Part of a small language model's weights.
Size: 16 layers, width 192, 6 heads of 32, MLP 512 SwiGLU, vocabulary 1024, 7.48M parameters.
Architecture: RMSNorm before each block, rotary positions, no biases in attention or MLP.
Training: a variant of SOAP for these matrices, 140M tokens, 5910 steps.
Each number is 500 + 40 x the weight over its row's rms, rounded and kept within 0 to 999. Layers, rows and columns count from 0. Numbers have three digits each. The size before them is the row's rms in percent of the matrix's.

# layer 8 attention key, 192x192, rms 0.295, rows 102-127, columns 0-47
109:479497481570468547509499481469515473467432455587529576521544480509451486571563507478517539503506488495562465394541433480478536483462496481471565
100:528462534599528529454544450458541492482491519447527464450518492452512469440519497500483486559566521500494497506452497449409531542504451516497467
095:453464547467543603542515425509561534466485520421493517494437480467478537548516532437557514428552462520557508521542579427462529446486485489506579
104:451485514487477498484370562510456463527509434491513437498445443489492503519490564524449565490481471445435462481523537556605486479471495492506487
111:502392492575522457486562473498482450533472514481510472446473553464510530472548504472443526494562486507535501547547560536485534442491568551546430
109:504552487545478547519479474582502519459503455552485517574429472488524554539522507494585476483431497445452516417453448518518550525433521512521496
107:455473474346436586497544491484497426482532503566494476499493578478511529483528553533510522504513567540544438483436488543489535503493468533420451
111:475471515500497499596503488469518413566426499519509506441442497481497463486530522506509468443471466545501441456526516434474495522494588482439480
103:516502534480491513521479478500557483449538466520480476524455511469482454517433506427501534427468456524513595550455542489473417603523440534542607
103:561474564510465465510518542424458478564523530385459517466526526529496488500453531517499491532515546472514508471495536435494494539534540533496533
099:543522506527503516444505543512469529560464397551512426502502530464536530430565501467486509560535441476508497477420434485530464534491503501521503
094:478530498569531532532500455508531594458490513525493585526509515461536501476490429470465473528531494481490466505420527521442466497497452485535482
095:535515428500502514435473454434509479457439488411472519473400439452520445506465536423485432433530493526452478496585450444542529471518476523479480
106:509485433523506524454503442477514469437523541481489500484532523451451527550496475530478418515565460567537528541557486527512498537525495506517464
098:547428492608447523531515550517437482472505429469457464472505490497523509523468480554487523489552520560536498499539497510599492478494511520484508
097:443422437477487492503482463475449465407542531517489484476429488571511473517532566490497476496519530519460544545508464485575489496447430563556471
103:564515582501451464415508515560569512484473487477520567527475503504476509501543508479511515507509514481470468458492411483491548422519492534489523
104:558496484470510527535551472539386512499498465424465456524545570458531440500518424478552469504496488443426583498480490513523541441532519589520482
098:448499519529493494514504498464470521514476433424509481549467492498505487525503500518497538511490512522520542521487506478519459507561523502456491
103:505510477468477460456434503468537571450509558463516470441410555456425553436440484475575484509489504523467476539449483456487512486515558469473433
108:446522483528452538523458484526583430457397528481479458490475523516485462528467592494521525445533558476531497473517493498471443518519536437520461
111:489452465544519490452513466451508532531516503512449458466490476483495513465492436482557563471528490439485441587567452504499523508474561458489430
112:485545494460481521571420497460467566458469469528501498538449508522542481524500538492514469462469486521489489521424516488533476555477463430459425
113:517582500531459461471513519535503470527544510484532482465547541486448513532496486550557568512515496493549476522503515467571486487523520495508518
110:570471431477500477443506437485518505537516501461559483490525446512554488534502548491575567474562464490592553484531514488494503503477539477540520
101:472466484465481511554482503441429524494472516503437471469553500513590538561477487498471603541481570469539549526459545529536509431532506504522487
# layer 8 attention query, 192x192, rms 0.299, rows 103-127, columns 0-47
098:570493543513444537543524523556505423501539442494507493473496479500498499469445556491478468492511511474532527450406523497551434554505510470496539
091:518493518466486472501471479457498477537473455508510510511486534515463532495520538470435508502604524430489553495470530528414413572424533428557441
100:395467520483546524393553530463491528524587544506460510562426567548482484499524459491575547495445484527462563458473571514510522459565554534506499
109:540507528540459512529530465456501509457448457539426473549455470559465535502491557465494429463467471492474525543471500509527455446492430517498559
106:464419476498488478504485475469498516473450469518507512446559522485493483450481459462490527432574559463446524566538555489541518446436480500528493
111:488453518537519560462440566563465547457572469451492499472525542527494436470490462574519493463510554470580461484578455524516425500507489540558505
109:578539505435522583481503483508527494500472535515549524536441521517463492465517475506497472515510555521544452547478473496456530482459510559518530
111:462561508508558451477471531533536514472552482497472572486503502456531529466544539513480516553490461466565485475478454494475521433437593537490532
108:501500512555539496489508511450449499501485540511468447475516508535536493507548461469549467474499515532524477438394497500470522506485528477504542
087:533476460403438501524512491427474472412522493517522547520442408491522477575503531555528391464438527605519520499490521414517554437478483522519504
091:540455534481555582433532526546559482480505547547409476541538476526471541455523486540481527524474493555528503548522489411487527532482492503517467
085:535498522469446515559525486484498494535479484587479479559598490483503545507504453457499503505471602550563520530541527580565483510556437535477455
108:528464534505545546466543536564494514525518438403537513522500528484476503449522506519444530486456494473476448513550532489475516464477509512572557
086:529551541577434537550494463472523501475486597554511475540549488474488455579530526500517413469438495558527542512458488581502510478535543441494449
090:486519439481557531578538422568519491516538474478532591472440514452520520396463470462552510467498444486482510470522538533499497511508500496481484
093:495470481483595488501446494546459508469468524545482519484435471530512446519494447464532527502511498526479513521484561544433463533429530422511468
102:463472469476479560501410489444478516428482502540485493451556495436484546475531465545570536466478521543555531476494525503564421540480548477425450
097:555432464477492544457448544487410474547452468485463523514509581519520465489519526451493507495454581528547515527559516480551509514557558512466526
087:482522441468451551480516493466499446455477526538447539464496436501461418549417544541543551530532467494502514548437538491484546519451452430442462
108:446413465419566500441524537518450549522490510502500503496450571483476524445463518524513431536476409498485523431538517488451549471492516469525517
103:502529470467566545550434497492504549436431507507591580534467493488488487555510529533512441448479531561500504504527514444478501545458480503557444
112:459489514523577461450462523508460515449456577508599450496545462467544512511485531527479534509463461504649508552543509509471501473454491517474523
116:497431492481543505503505513511637553467527498535550539492558523563435499535507553469415509575513513505543523413486457510506570459465479495505566
114:583556562539446524485536507492478539417510496486508504489469545539568516488498509460514479478540523507437513564558483507486544525514506504433421
106:494500505404567530553496518450508555469500505446460492505561515522545398493509495495505431492503423497544516499534459470415527556556517521471492
# layer 8 attention value, 192x192, rms 0.285, rows 96-98, columns 0-47
104:503557497502484507503496549507480494453513477503452568522472500399574425486507477512491498548431524449489570547481548473428510526570508506463509
109:490493428533418514470522516561487464503503419473551494491504550625465532437443524446506480454489498495470487483534542552447521483499532490495476
099:417463458450517504577491564477506550578521513469499496451534445612470527476484528494480568456522508426431520510518536478470478522447492501508470
# layer 8 attention output (transposed), 192x192, rms 0.266, rows 96-98, columns 0-47
107:520537529519515518436473434569538567481466530418483525573490502489538470463433560510560506426579525497451521543466466547488509502441496530518536
114:524514500494467435548461505529517570439509484481481512500531436523489555425507499506487504535487545541538505555462523512491528563522512554490450
098:507468418496438506527513509510492501527497479543459492417568567493468456424478474526500532475520472474553518475534514482513454482510468522471423